Weights of a small GPT-style language model, trained from scratch on English Wikipedia: untied embeddings.
Each number is 128 + 24 x the weight over its row's rms, rounded and kept within 0 to 255. Layers, rows and columns count from 0. Numbers have three digits each. The size before them is the row's rms in percent of the matrix's.

# layer 4 MLP gate, 1024x384, rms 0.0289, rows 334-370, columns 0-127
102:084123100134147103107150121149120108137146093108164157156125123123128170115120110118146091115148120150188160098163112108125135109101128132103120111147087109117105153130137146158153157166123138129121070124104112157129135121169100112157175114139167152162077118141158145157090143141162115098111113134096115157125181117095124120161120134134172116064145149108182152142179113143146103117108
100:123147137167131086146114136077104118133124139120098124119128103104113126114180123110124123126145113159105117108103155122113158144122093094090156128125114141134101128151123140133150164105151079157100121097121155156090177118130091153132104146126162134172109176145183123099111114144146128155137143104134110139171143098097126156095143109107192127077153098098074120121138155137143142148162
102:126108123138148055087115125103163130104144132151116114116155147095143180124160140159166108116156156153102126158126091116134169083138087136160131115129181107137099116114130139136130149128101095131136145130130107148089127163125124108167129119094173124144132137100125147152108110151091111129123133142128117128127136118141088153132154141158173145161114116145028084108124153098126140113125
103:108121161117124109110101151125106090057164083151129126121079142177095169145095135124135134161124139168141143144093121121114108140178133155130096095116133175135135138128125124119113123133151173098124145115120114128118095146137135172100135159135158167170102175130140133156136149125113119128124143157119131140134096167155164116116101097105120113112133100112097161131126071177063126161127
091:124132145136167141110121146130148135149148109140139119108160136135140089159110129124123184164156152145104105126159126058117112152146139094132147086052145134150133126105162179119154118100094106108122115100107143143146171152141169161135123105143107138107162141149160109148162098148102148125096117119154142148150132096106132144151160081131124156082096115182129154146094122144109113138103
107:163098097125110103155099166140125102131108150157135162086191154179126114107163115142129128168146156119096153116104145122135096116136133138105155144127116108119088128148133100131090133119133101095134077139153131161146161158121088142129131149076147149118154138126133160124140111102136073114083143107147110146165203120167104113132133087116128127128074129129118099107125150101160124148107
095:121123157163169091179141135148117143116128149068132138161118131107131157121122114105127100102127134119136086112153133167130134110101123144107143090077124148154162159075134124140118112117106091088125181096100127118073179140087125182124122112131121184108127119110110167107156135167117129112129142122103152130128096135152138137136189084128123146156136138117155155132105107149142135134144
099:112115129148154127161080158090150136168145135116145125113163152114123119123140145112161135141109121098173122100100133146146138136117143160103158157114118145134121143112113149172114129126126130125136126134142136109153119151136120130118113134105146113121168130152112153130132155120135105107105111116103127099148078115118123139155131151151113124127146140153185095087118090185135129147090
104:133138106132134082142117133112160116141129141107144177122144132160140101119155130130135112152145104110154124110121118129163131166085113162112134139129139099140108118106119085130114132150106098133127075099140095128107151146114103169093091090116161050098105090155123129161140073118100121154218119154119139160106143178107148140125110179108130145145178146075139093152144128170131113164092
101:147140092109082080138141111152131170135103099114146175140121124126143126126165109121141165122133156147139121139187061110136151128171134081112103110136121144100154149070154109127151089110124087126124078152096177153151143151075149147144118099143132128089118083142116125105139093170126133117171117101100104109160197120134103163144095127163113140150115100131115117112130131118088143151131
082:098104098140107128145081134146086114118114071156106114088115154124110067174132120180122124133086112143129148154103141143090124155130136126072108160146154115159144138155150160122110129092125107125098139115141107139129150141124110144159116140109126131109108133158069159150139126124121110109133162151154146112139137170152168091156120137103147079104117135129161094118100132120113141139160
101:143165117159109098140141082138092151131160088137113096093171116114146163125117102131137123125162143147135158112117156156163102155105078148141113140104105132105141144095148102160174131112123132156141121152154119131157141167137115113149112115120144114129121100122137142090100110145097128143119145127118164126088090118139149085119110084149123113109123113160138115090135140166136149127185
100:125126129124108137139116159122114109124123117130137167133118123151155144160133125088148128159104108149134135141164139143093137086111117158132138138142165113149141123128118138146135110141141108187114132109101149149141088097092123181159127135109175144129119083147161135130168147153128131113105104113152134086151109101112127146128060137143110128083117154104123133129150128094114117126120
095:109114124176124110141197127108134131175135105105135111103123110121130179147097117137081163177093096062111138126143124115158137146148098166129108107120129110149112150126158128133111140104115132149112143106130102101128168112143129126172132110172116125122171115159130122121156114091137135180152136141083113104128140123134077105154098140118132111088129125102130146159132154068122101129123
098:096112110106127154177118111182115133106165114135142095149142079123103100100124099110118152103133143129159156143145149163130111141123122068064125112133143113107105127115152124145163129143086106117104125128041133102170142125115102143102123146128146134111113154129108120101152146144167158118126132135129130105079109138105148127116155131164103117091153112142124138123119089143117132122132
104:135131126176128133148122142145104112149113132132152130158163128145144141098160095154179145094116114133124181157155159124111138124128143109127110081126092126108135115076124142157146114139102103159114122151118187104148094161110120086124105174109162156119121124173111091130119113127139182110138134110134147118143089150153127116105083129204102098111099093151139145106158105111110098173102
097:098132098127111146101155148147148064159131148148144174115159131169097144102120149143120105153131143086145102111162123164140104129129123113132137133085080114160118087119101132122136112135153070117094151115149117100124122164142134153119121161145184159121100125150133157132120132139162179171118156112081123126120131111115123162103144100093138139146179101129134114164127087142169144158153
098:129149144131119139146118170109095137141139149173088134088151140112118136158172154133155117124146134118059135122103125094165148162139143097120119127103125135133096122139119129119081166154166114161116117169117139152135110150123107101174147164160144160166085134092106159128104126112123164142168144127094165128071149145134111135114162119170099098094119106112129124109159145118118121133173
097:161166147132136099111139073157109135132132159150119111149094139092137104108150108113117128131142118159134124126099122106100101084157097142118137172154170130070128084124113115135133135105161143145114141163137079101109129110135131128118153135116118114084113115183150110108167083124115126116166104139147156131162132112127136151140167132140133151110102160123092104139128151120112152148152
092:153134093107132098120089134167147152142113094087130171122134143143114171119105110178085189168098089110102128146120132123156118140143125151151154129124166110112153092112126120078101104135145109137112131130144123112108104145160148105117164101110136131171140124140108168173137090151175144174132110110201100112107122160104130112130131116128114160110151114107110144116065133138080170139118
100:139132126125119101110125104091149126135129122137094103130093154109086152137119113164128110137104140125087131156087118083172096069117126121158078129151144139123162167136082148098105134140118136147139154070106148108102160170142124114164141147136139132126102109098142158148155128163095115149120136140152081171115169118123141136165148111153116107051161116106122141124148129127174103125098
102:108116167149098113123095152110129153093111151170179106140127134107091106129138140073125134155137126143119130141156117157085136122153109085118103153158123139087134149089144121148126110107149107111113123105126160137090164110155101103122098127111178102140131104156132112148134131150111099117138152107156107138130098137156107124125149113171136111134146123111091132128101160096137124142104
090:095146103114119152127156120166157097174105137129106133165128154144129126097123138103086123143152118102126136109138093158137162150133124157112095155139133135138100095164118140119111128149132160103113092087132108108106159129169146151144117138212133100175143154124103116077112117119158122175143142128162158174113184135128141119093107113114129162147146136154113120105191146115107129100143
099:118102102091138116112119153131103153121161148128145101114145122161105107121145087138125100099095106122106154122139149119090115145099123100144119159116134114154140169062148137176135172099120117136145150126119139105121155147159105139102150168088091110131114110129074156156115118133115129117136162099139124128138170161134151119125084152159115129097107135128147096105127084103109097108150
092:146110110114081156162129123116110130117085139116128132125115100095142115136149162127087126125089135128104145138129147126141126170102157123105114157125103124169156124153123158112052105121178141111091155092098121114137142148136151139165116157146140102097118123130128123132148077078105100146156143143138161111075154123127113099127142135150113096103127143165148121144181162141129139167120
097:102116125116103142142125167102135133123159125134150170146150134113137115138095084079148111154143187116164111127154107080126120115170083117099084134099108150078091169145085113140147111159122133131102119146147118113120127156131116112130170137152107106078158142148138147088157104116110105106123130143140074146145147118175099180120136135140101149069130115089138102133141129118142135139110
103:094131121144096145117123128149119145130069165115150164095144143162107128100149131116078089134164119097099121141117148104117095155137117119141137083140131137160132124098134154143152106117124142143111137124116145130103145139175116133122115112113157176089122094140091164129121165137133084156096136115113143131121168119117145136114082109136154135132096119093108117157192074158154093166129
112:172145141135135151092142070121090101124112133126098107114117142151095143061170159120116155144149115150090133133107142143176105149135117113098135144094138103118149094109110120130086111153110097155135118113134119123089171163133149120153110145114121147197129128109108101119139162072158126126124132161131160171128159142133127088106077132114128075163110120098101135126116119151134135121115
106:141136113133126115178119153105145129138095140139156092108166159141152158117119135117120134120139108112149117113064139190111105129153147116137114128094100128121153107091100155132113133150144112186128090144145154137115116085157144146138097156080139155120115126119120123114130161141119098147158118114107128113103117071099151172134125178137092127118129138071111158072158105128169127091161
106:147108117125109125126124155121143152165159151151109092132143134110167149143119169116140162101108155122144121160118154118116148090141121085151141122151100124045174126145131107155147156091073116092100122105115168138107098134210124156119133150133156130100119139148146127150145088148140131110143131145150176161109144161126120138139119152154151135088152087086128126142130136160136109100106
098:171140152151146152051127138068169158098128124142151105123128101123145157153119145130181125132112149118106137091090136162142110107148140090141136124083154130122158167116105153114146202094140110126120133127100171102116158107141120139144163136097171094164120099129157092111150151139163144107101114133096107136143111149106131107139089082124142188138123169107097183152140159133099169130126
102:099108139143145118100134171105080138147143116099116141125116149103144095162107131093158122116165152147157116134132138134079117122130132112162122097124151175108166162150131133181139162147079158075149101140098184124166114141152157088151142119144133161080108106116128167132115146128146121147155145117090144128150154162102113180171139116143130114159106174125131125134130136123123117153134
098:110121076133178101122156155150139133136153107131124131109155124116160120095099145151161080121147146118101124193114103101148124127098119106141166120112157162159112138123143087127086119120102127091158114139104127127135134145111115138100146124099127085133076132150140155141131100153129104102167093106121132151153132098103112136149088114122137116110109100105134108106127135159119094143109
099:083111161125148119116117124131112169120121101113136144072150104140143118136104114149118160112094111181092166131161101067135134099129139106157144134127146124091087121129128137112158147148161136136146147149123111198123099168145102152134140146107134123086141107159129118090146139102152122146136115111166087101120124113123134138125155105167128123088123108153145137119146122136156098120101
103:118089103146154118122128100091133141112114132097118110073154142108148136171149122140157107090121126105141117170166091152105094083132130138124161123143083106145141140129103131143103162130164103170126133148132098095130141127105128131135073115130110117147112175137127123112121100144163112162156159114105129146207084134103146148126139134124151108146134145101144159104168188134119158168116
100:098159133101126097135178139172131141115170130143140122119139160167103142098120120123120111145155107128121125111150101142148121161166110096117127168111109136079097124097115143135145146134106089130106151154129142120157122072098128152113129123134131155102129103163152080072138136138129118112123100115107153091108162111186131128109098066105135127156107154099160083103128137163118150097138
105:126153144134125124148120158078131125127151129126096129123161091116121148119127105139113107129130118114116122136123099141100116122085091123102119140095131161168156128125170127130149131087120141128158127128117118181144141115175150106105116165095132104145078108140105145120089126078102085069132130144064140115156123122095152073105109131171141118104140078121112129110119106149118156154158
# layer 4 MLP up, 1024x384, rms 0.0273, rows 334-369, columns 0-127
100:132119124120141156136084151149126154160153138075103098123148158119108117132123148132158107143102159147130143138152104132121141122077148120116103114121141182105135101178152121150152142071137101106178120120110140134121140090092118092102159116099141104090128097094124132165135130158136154177096167078176114145128171170163124112155131141131131127108163115111100153159138095114169172170120
100:142101143153139166100152109157165144125159166112105121127142146203152120118117077137088135086143140135124108129139100132144122120089124146139076115118162127146120157097130132146099122151103142120140173147138129138126081123136114139098154137105168116115167146142115121138119109092131119150121099164136154109096138151131121078133148115168095091163122119143151119164134100112162147133159
105:150159135105133089152122171113160134115157166175148114131099156172103108154093117109113109083151114169140117100149117097146132081132088142151128107126088132093099146095144121119108100115135146125140174117137118123117113125150154138140120126117150092111115170148130118107105102126129105170135109102154136095128111146101171149147070145124101099126176128154164127112163136129143145165099
105:093126115143120122118118186114085132051161130136112132122104141115134115155120111125152127126136154134168173172145110120161104077137113158131144117104091134105112109123160140106147102138197137149097151128092148122154104113132113136173137152136161133110137157182112110136131095191128120170134109127149121119132131094151165158132115125113151106124133145107141095130126100143138124142147
092:154099128148129104099139108143139144093153145157129081071114148109138141133133103135143173158078127155166149138102152130147095103146118103122104120098125140106145102122133107108172145121131148172099137119113148152146131168153138134087133140146139124141126150145116173113163101133114104153114152150125134133101118132117121096132135131157151139159151155194134138132121128139130146105117
098:131157125117172077122122158102124109076157165154103126147084156076135112114143128102155122113127128147100122131138122204120179117094158123150105096122109111109121157125117169139141141100123163135162157144092113117082118137153139141116134099118144156084137139176111131140073156096107129122117104149172119121111099098125145106140129198152096068150145109128148129099129126118157145125128
098:159113123141153141148114131130134093140126078081131148141123090108139116107119156151122158143206129138153122120123111104115112117160140145153096120084156104155137119113127147058102102121131164103130120156121119157114147103142162087113136124132095105096117138150123137133151127116146121136124098177110100155137158123098091123182091117141168162102139112171143142092124141108153112163100
099:087129112155082147101140130103127069185148165092117096129120110124149138171159123137142150163087133160139055123154138114134120071093136152116103126125080121155169104180114165145185102110145122112167126090134149126108179162174137113114119130147153138105156137122118121116158107170136091143134138149150101145113142140155136105128155165116132154113151138147075143107116113144148112125177
102:127092118098170151117146141157114124119154141134125150145139154150093138109140161134169102107113171130121137133149102114153098176115147131130141117133123141161086151137096168142084123106096131101144110087145107095113126140100078083160115139135131138195113099057166080107098124130150152144135110159098134132129121143157171123114122149141125102159108098159144125134117128125133135105150
101:158148113104115139097100123150111151110134107133142143111131118158078104125107164150099121121157144085143087148110129108095153117149106103136172135117178075127103164133128176160105149143165132135093150104135116128101157146129173133115115142132108146126120129138102115097128116118076097140124115129181129121148122095101143123120111155159158143132174100118138121110160056148142103139112
089:153151132126162135133158118144118151112097101131146122124137140087122138137135115117138122139169116118126133133127131139100129136131119079171166115147159126113122143151119131110106107078110143117152146121111148126129108123083128150085158163125140105179159141162115153133087094139118117134138084062118123091120129145117081160136157113138125104120119138152140082063119159109095140131123
105:150160153100117134141117134122106132133116140149132122092126138109109125101104121128101135161138128159101153080101122103129172175103151133106097163147110106175084141112106140126087099143143119167125157149172140131122129130111144188167143101172171118117129141149101124131085140122125098151155150129113135149097116115139133134168091099156117129105135136142115125139159142121145128125172
101:129116149157105180170122106143143151132080147145091149137093141124094092138117088142144117150176102108162144127094100121096137148126176142118126081106147135104118175106147127131135166118142144166129123125122107133127125113106156110112134118138118110144123087142116101134146133136114138114116123122147091121115142123117151116140113099098163143155147104140117137114115127112109106135134
096:119127115153143083116159132108117126131109124180140104146127102117121146132152128140125130142150107167154157126144149052115123107160172129183110135139091118125133141154124164137153090143106091144115101103138128104160115123176161112140140111136124158134148132168102128125124112150146089152116160146126143103123166153122119139130132135165152143145098114150118092130111091148121114112098
099:119126163155145139133175131084130129119111113114126122155137135143128097161113138099104157125122137136161103145152169127112139151130090151152142123106118100153119144116174184106116143136124114126109130112091124102130125151166125094063099129144129103114135161111102119132167110124104114146129105136119138099127121151091108145171118133152086156121145120096110088101165097084101125148128
102:111151152149156122139135124145119110130193105095153118136110120115151125130123118122110103134163138181135138091120146102162180172132131132166146153136128110109150083117144131148132185186127144090167103132108107097147117129134115165088134100127150149121097141121142089115077132131137111107090093140118191138113135115164138138134121142152099127143158140112130099091126153132179121116105
095:130098131173102117166105101111109100104085115148117166149162112119131098124121102099143136094144116107121114133089111132153118110122119124150139139140128169162098118160085117139115112132103128186122115133133162130144098086116138115136163157136091144184148125125118118127090161148139117116184119099162148140094137153113117095116155115128142117142089098119107107083123122128115136136171
100:115117104125121142120115139134135145198108090177115123105116128132157155136167113130117132144113104116159129125093129120144132148126142130108114120115155146156162123157139151133119144118156112111171139143115145133132140163101104143129144095118110135098098143094127151126140131150124126150167147122129153135123075125124134175116114149135119128130168098112140134102129105193085127112165
097:103154108129150109107124184156159151128173165150127076170098142077103150123136173128107127090169135131128153176096143089110157148113125110169131136170115133099122162073131164198117156126144123133138138133168114093141096109164132128132112114101144149083108159152111116088125111139135131110185142134151118095122120142138139133124157146163111072125122134095123129114167108136173162155094
093:147146112116141097159127147148129153141112128118076099135128189111123113165106126125158085147121119127145142138121132166098104130075209123114156109129073185177112155122153150103110110090139094157122115122171140121153136120110110113123101187057118144125121115148108138122111097110100096130153133087125124123131139158130165096170123114111115113133140133135130130115119111143151155138144
103:102123118139166134088142120099108076126088170173110157084135122111116139170136198134085127142130125165149095134081132114147113144122094122155180117108150136165102135135089144130173120087172134107152123132133175119179140110150127141112167144081097095154107098131113158103120092140141101072107115141135111138114133137128123153106134121155124102103103162126134136165137106157136119149156
100:083186132148150079176106166112167123138109116121183171122065135092101141162143177115099112163173126157162122116100117107111119162192154155151143141164095134139159135129126117123146133091103116110126099123066107123113097127124142111113144125104158130136125143154137140147116133164096127149132107119082082087167129127128110133143133137162143134076114102132133104133134136121156128068161
092:158150111138156131168108154089117139086146113145126135105134127132157093134134118164165137098120156138148115134139142114147084107128091113151131108106155153084111166086114136151174159089140082081125111152095142155089159119123094120124111145080158128088101127183156124160176097134103150112089105109118117110120133144155143161163116150139118149109137162127087129095100128090075147147129
096:162163168118078132154141124118133141152102134104084128128126139091142117102130108150125148142128115106186141136101125160127126119158130178122096070147162110101089119139156127117164131120133128112150104126153099110146144139121121079112124149084130094090134120174117120124159193113162152158150130145175123139102128116096128111150166155127107146148144137148106148123146168091143101146110
097:079147111151131128167134129039131113147125090085136176199154133133161101137105126135126172129137159088124092097136151098102137127095156107121071121107142155123178120117108094139138131091153139111094102136162144146130140146152113122110114124140121122099151117131133131123143107154091065135103130139077128140146155138171124108065162122129113109131157114123134154139110128166158147124108
102:125127084100123117127117121127100105140112145121067130103135132141114122131151122151142104149111102113140200113178147106119130095089120099147155120106129151093079114136141124123118120107110111087158099116121088115122109128086096124161172143113073107138109158145116162115159102148109124119112153172111140126141158132130145107093159141132142109149138137109138155100130125142144172124104
100:095114144160151144119122089091095181089145122119161124129146145124120111140127119120114133117118118105115138104144134137075167113089102144113101109125161135126114139132081168125104153125095171139138158144118153124116162104154177125110136137115070149141187109104136126150096163106074126129126083124159184150157132103093132113126153145135148153173105144121131134155143130107117102097108
103:167125133111120134124129128152146130091110132156140105103147138099158099108143125100126164108116145129141139153182191106152137116130091116102127172060123105151112143117096163125060144137133128145130101122155088127112170152089108110138165092116133175100141111167095097147134099100162127104099129150102126148081152132102153113087101107098120113176126115121128124165109126143147149140113
103:129132108162151114167120141136067113149090115124101126115120067169144080108103155150079131174117120131105190125106137149156088118086145100092084130134156100155113131131102160148145154096151152134150106111107143130129107132112099149093153127140139118163134124148102170122157137124150124106098126125150079114129138098141113093112089146153125151144168145147166136145106121148128106096134
104:106124097163138130114125166178140127102186166116106098143097157130127116124116097155086170108095128099119137125101061099141117089136122140131156072129156187120148133200135116151114120122171142130131109098127146102127122105142128136116111114157125148149104119122149113135145134167127166137186137166147169114150074124124125128106093112110140136130099124162118157139111110088161128135129
101:138129109099158072141152119116081089129139127131141131138134127091116084115106101126136163155113136141068154096161097120124145073147145153153106176076158146082110118104134133133138168132140132096118084158109129178123145145119144143122133117157125148155163148166137140108150123130171145094096126115085115120122162107113133158057113155127065138140115136152145113141165096112110119151154
099:146097104157134055112119143124113113134148171126088138112144099106156155090139133156151142158095133122151123155061134158134146104166111121154117120124138138080157138109165113160092139163147142150125116084135134120138123108147090120154136105091152120133129128139181111108139114128116132130104172151136135142119102165083127180120120139097126107158165094102102077125147133140140135156145
097:168156128109121122151102113124068097160183128107134102162177165112132084144104135131107144077186079169083091114120133151087118094157107109127125093081154129154111157143110113112128119143126150120126136170146138141159094113126140123109101187132112093149153141111106125159140142135116159146134117122122146125096124138097099112126107134170153176090108105145136133097150101150116126139163
097:123066126129108152125142129091120146134114130155153170127197153098111126137101093130092123102094089107088129148139100128117125141118134109119139110107138125107137116120154096123125103109125126152102135149144174102115094130129133140155128130126105105116174130122129120076130094121126110153127169124104108110144120109097095141119169138157136130145114123130112183094091155126126149153130
101:117138122130150110155118103106134114144136142132133146120155083109114116087102112103155154085132138091104144079114130146176120129072136114135133129164170180128140120187126118150158088160130125105128140154141170136136110135127144131099113141118111112142089138074111136140146124136122136162108127176132203142090078120084145068161135108095104119103157140122123143127151108163178117119198
101:181112110146086115149135100109108153108169079133114137113131126104164110123115103096104075143099140149106120105131113137125122101115139117148152145155146153097153170114132117133119131152130125116141100125117148127136135123139126104132127101109121130148153169154147164121129147107115162094090153146096117121136173099093108142147167179097094101132068131121109174076153122137139134142166
# layer 4 MLP down (transposed), 1024x384, rms 0.0231, rows 334-369, columns 0-127
103:118146149106148102126115129133128125107138098143157113094165160167133124106091152109133143121128131123125123108137103076118121094097110161154098130168135114133147131134094134110145112132108105084064176128086113148165147129126156157139078119145077105140076133085109111173159136124121138128114092204134099106158127096123123143096096122161158149137150078151122143149188158131129164131075
102:109137146161108117151131136069087140123154089131115110126097150154129123147141100127132135144131081144111087149095125096094129139099142120130136112146149136127103132122135133167162170165125124118160160136131097131148094090173110125141145146102126142136085169174110096142105106113137118123134136120176128126126131155122141155136118127141155102080164076158149081170169106092110111151133
104:135110110146147129095159123109134136113147122156091113125079097102179168126124132115148142132131127158117115182131144106124123118155124112135087151142154119132166142131107129135089116116135156119096130147129105117096171117176154167147139109134124144142127175145121108135144095150132100149179073137101126115140115105120120109163133126081136093119119145126101132150108131132164149155081
106:109125091081107123140164099146134137146108144123174090133095114156160184122164164130110140122118157113137096165106151107133128129127149102132148123134125138111145100111093141146121139112149123098120180090138162110129110153100113137134151154078105158177120098090165123101153129124086140132061143135106130159106102129164118130138122129166079122096173161139141113128127137163111115179110
093:089150101159155090166114106138160137168163158167129187135143126155133125143087152096141130104142188113132070143143173136124165152116139155142177132121125156124140132154123083134115113126159092129126145120117140143108119125127105110161151145103117153127160130112126133108117126143166105114118079117086095105120111136079089112143170154152125113106069119093134120161089118142132160110156
099:162106146100095132133102168101139121123141134122116123141132089151118161129071132120171126139132141088130159085044111117096131118121152124127140102104135118119122122120124098106093097143140126126104082122131120166126167123098098166108146115121097148080140125137126113131158143181145140157157128095146105124168142152143107119139134125129147132135118131116105077091100139130108143114154
097:118154139105149123131143140117136153113098126094121149135128135129159127145090137122107140152137166098109117170119101083089151149119138104145131093125064140086112140157135137114123086146142166127135144124131067174150119147093129136126144155171122118117133148091133132126096127113156142146115177112125103089151073116144104146141089133136145111106144106084115121085113145177100097148126
098:136144137106130120127159092153130129138130104139099113153136131144118131097132104144142139105142149170138151141145083117110130115095078131124130126125157138158127120064118075115146189110131128099115122104120126134151118136089155127158146135134106132111096116110129075127121161130115135121125159136132157144120168114125091134146127111173132140142136136167137144091136161137120140121102
100:103126108126129127148121117176089169128169158143138103129094141154146100080116104144146119111117140126056124143115163115139119141123117110110126107144142164129122132149144129100104173110153126132140163174139098094161121127174143122109096136095131120069120097140140135124101118113075116139149085126164119083071143099131109151129154157138105122111123149143142079149129112132108125140138
092:124114102151135127161113088134122125147123122088096142146144110128162165124165123068145138174128185098142181143155088118103127132126147073107115142115102140126136118124139119146168110117124091092145094151128124139104109124081118109120138104116127107120119099107126063127166152157138154087124133127114117141135120160123111166141109087157103128093123127119118101098134109133112143149150
090:135131102127124131151115134104127134131136139101143119129133088177149152112093134123151152079141068139109096131143145117138135139138087118103129110125158116100135098132153132117157128173129138141101141130088090158110144113128131123110154086126128157097111163097148066127108128109128139136101121131119127170115117108140124104113103157145156162135151157128127154152152130111152097161115
104:100094157172149146107147138096132159099126104092130132127143151151125129109119157106101171133099092155129148096149116142113077054138106105152101155136141144142141131100099118126136158144100132136171139118154153110141100145145145143152121085141112108123153105127139155128114156120128133141126170112117084098107179119144143111151136112085149160122120108124146174097120089121120161140131
103:121139126119130146142149111136104136096150126130139126162124128153153127148138121112130112143100137139145155150145172097112111136156095115142147186101144104151115097098077124088156143130119116127099110126143098128128112123155094101121091143111109118122141123196153133099118130180100144146112143101189141140144147110147125088114128177094149111119112097125115098080154102128118109121155
096:141145138128156146096138131133120109087115111164124129137105148094117115129112141163113127191153175167130107139112152130086129127105122096113143140135125109124099124111124102115138141079085106117130118150118107096074142128088163139131135168167169115114160163131116125139098110117102136100126118124111153172154135105138138149141093134127129148105125131126173127115102160103141084154153
097:125146104127148169145153151154157120108178078115101139106146091069133154101099088130114141136123154138166141143123107089127126149092129125105126149121117127116127107142154109113102117127146137123119129124136073085128150148103113171153110123086073116155118102105125139151099120096112109146101110123136144157114120134147142086181121116120112111101106124168130100136124150146159132156080
103:103134146128128102120118110132119095140133093093097082162124087108142120165170145103153113146144079119106123126126134153097114122148142149170140105105092105102103096127102128139190195128136153132149104132125154119123131125135145159145134104111151115117157170141164112119097166104128113123113105162165144178097125122155158143138109113093136086114132132120136171144164128114166115091135
097:133128143140150152167113138136143112103168091116160180120143103175120137116165117141139099128140138120109133106155149129149107155137139150132166103120129137169150110138122131104168120133085125099125174135113104118130100149120130156139140151135124152132153103134118114142102073153129072134121086150123115100092112138195135139116124145102132117125148134124104114155109138125112157140076
101:119078116124147116179108094133170133106135151121155127125122146141125134084111153134129124155148139099125104138138169097131114111148142137152113122166130177115139146078143089141134114104102107112100126084123142150084145140138139140144124118181130114116119144120134105132163116130131119110115115136144120070120130164165127101111103114107131154183148102145136106154107127107143155121106
098:102146129137102115075064081165142112165139147111084110118135118110134125122106103134134123153163160160128137065103146120172106115128118114119138172162108133092111104109132103091153132123092109139149127099098106130125140099126117113109116155116106136155077151127132104129167130162096148155141117136113102126127127147111115153156135108100163150122126096162147135120113160161134127144117
094:145145126140132136109139093136134110128171141121175161141088142103179172115158166119171194158113085152158119116149136140168149155153090097131126153153163097148112109156129108068107122149112125134107136124131083158131106150152162134123116102174141113121084181129127110111123130072117148121128107131120137122121144117098106149088153099185132131111107089136078158166127139117184126126123
104:165122125154095117173150087153105135119141154098165141159106108101127136133137158111106112121124119141109130132148140122117144136145123194126149156154110104097137130149119113106121094081097105138152092132155130132159141086128143121163140097143138134120138094122102090145103108188088114137146107138122144128126080137139141117156150187119112143166126130148141118145160123133138128150150
103:101092115142097130134103120141131131104126136138137165127095096094111171118088101155159162156163126101113159129147140148120154129157129126100183141138096117115081135123120116133125158126129105127113150125117138118120139136131110130128136133129179158128146123156119115061114089099125130095145133149136158156128133144138181164133081127124105099129143137139135119108146162064113111157126
092:125127138132110145149169150107106090096135104133122196149125112139087129124117152089081122144108147179120119117135108112125097145133107174105110154161142118157113146135159125143131126160137142089143071126094119167100141112102124165159156121138104091138143096146107152148121141112145130144105124140123103130111153143162121168147145162143141128148122165139110144120148158100118122081135
094:046151115135155162116149143177123153099153138133126131119148130100144102134145152066115109106090111109153135155159125162100143106152119109128119078135148135153149117148107102138130149124081146121156141119103150096120160154081146097083131144134112134143144134114135199102168104125112192132119137138131118115130086086137148103119139142138122109136163119160119134100163099157125143094119
098:118095143097091106065104149156133112078119136128143140128106120150148137149155149115116116116081093144127146140119129112149161097078118154151118087128130076109130117131149140153122139118144151082145154085113138105137137152122118127136132143129134134120095161124165123106108115111167064130122157090148174134148098129080133177125139141151150130151098116135098173112123181150130140109086
100:121110123129145113124104156154102119105108109108142178151094121149131085149131125103096073132122097147140099122144175104115145129122089160125117107148123145129146125137106133120147120179088136137118130189114133125150167134122142141148104139134116108094148165144140151161136087135161124093126114154145126093174112112150167135109141163114143160110172110096114130090131119145156120111113
101:117119110140092144129082093138118122129124117096155106126163134103133149139163100130150112068107078082144122172136144135147174126154153110110147106142145152094119141175141111105134170108161141133113158133099142113138132160153120134135110135132121103122121121147122101131137172102126132108132115132119150094136140103139160146086162122128154156164094091130161148197128141142166154096120
104:098119114156117103094150111155114169088212125129136133128111104169145115157149111111094135106128132142114126138149165163104114157156127081116146122137133123170119103117143102123105101099161100150137162123132094145142171142160143104143139121099128167084131139161139118103150104113116127152111144133123129137085134077127158128058096108104152090131108097130168140112103099105143132157101
104:111130148121122130111150141072162102116144114180102149107112119138095161133144148137096104112143171098116131169130146092139131126135091117105105116174074133139131157144152110127154150129166114089178081142140136142165093101128149114138135150103137126106141147089145132150125105152127115122144122087133143107103105141109138093129138093123156099134097132129109095128158148190111166106107
104:134141110151103101120120113123136125123132140113127107124081105131120144130153145139158159122112148169109115147134154147140151101157125129157132135140121105103130097119169089114107144162103110108159114076122117127123135115131140114122120156088176135140128125119133151096147122115118136144137108101124099092101147148131171125172149100102126094146096108159140129129121140132169159099097
103:118206117146120110110153126123141098129145124145148095091113175113129129097140134145079094156115119153130145176126152102118137137155114100094120071141120135147120163122080140124128104101124145131155105128172145122182131124135126145137149154156119132155075128107107094117119153155174103124115149106094070161156104142162153143138144138136162154109141129126071184112134189130128173117126
101:151128110092140128123131170113123126131112082130097144186154128143112091132098130120098120132160127127151135137129150092115141107122137104109142097144165156146124161123122120122126080129137131114141131148108111164131179140136130140099107116145122162122131096097098144133145143097128154114158170128099137122132119157155095151141109166107101122090110068155136127110171118149147132135129
099:143134142109127135126105108105171169177125107134152179146145090116119086131135162134150145154137134125125135146112107152137155163146130110112115148157117135101104150156188140108163130112119109065106116127108125136143115122133114105102165091145093131140147120138115119139162077104137117122154111129151148118134098140116112136154083159111146171179162128088130148117121126099099105137108
097:161145146126115113143137102130128102146131096138085136166136135130176109145121139103124129075131134099106124160138127107110074127104124142106138154088135160162128115154092144140164128120179115135124096129118154152158108131158162106133114136133108136114164148110128152123120119151128159138136119149108103092168119137122168128118139109164139154105107145131142115148207146131118101158115
102:158132133134137136119107119155156142135125119142181111140121129132108102170165114129158134124070093109168135118118149103118129083140106171184101138149136096153151099153164131148146144136131137175142133140099113145120148177157156145125107130117127128139123120129153157141154164125140091108128073093153124136156131132104130123154137140149154181190140158140099109163095124143144160093116
101:087080118101102149150131099129130171099166118101202130156139104161092123125089153140153125130154137132120135089151146140149156160106099158189141114140171124179172112120158131128122117112082127134152127085103109155160153157154139112119119133158084156126143131108181124154133110137099136132124132147101080141105140082151128126119146087103131170115131140144134131134110076171156167111121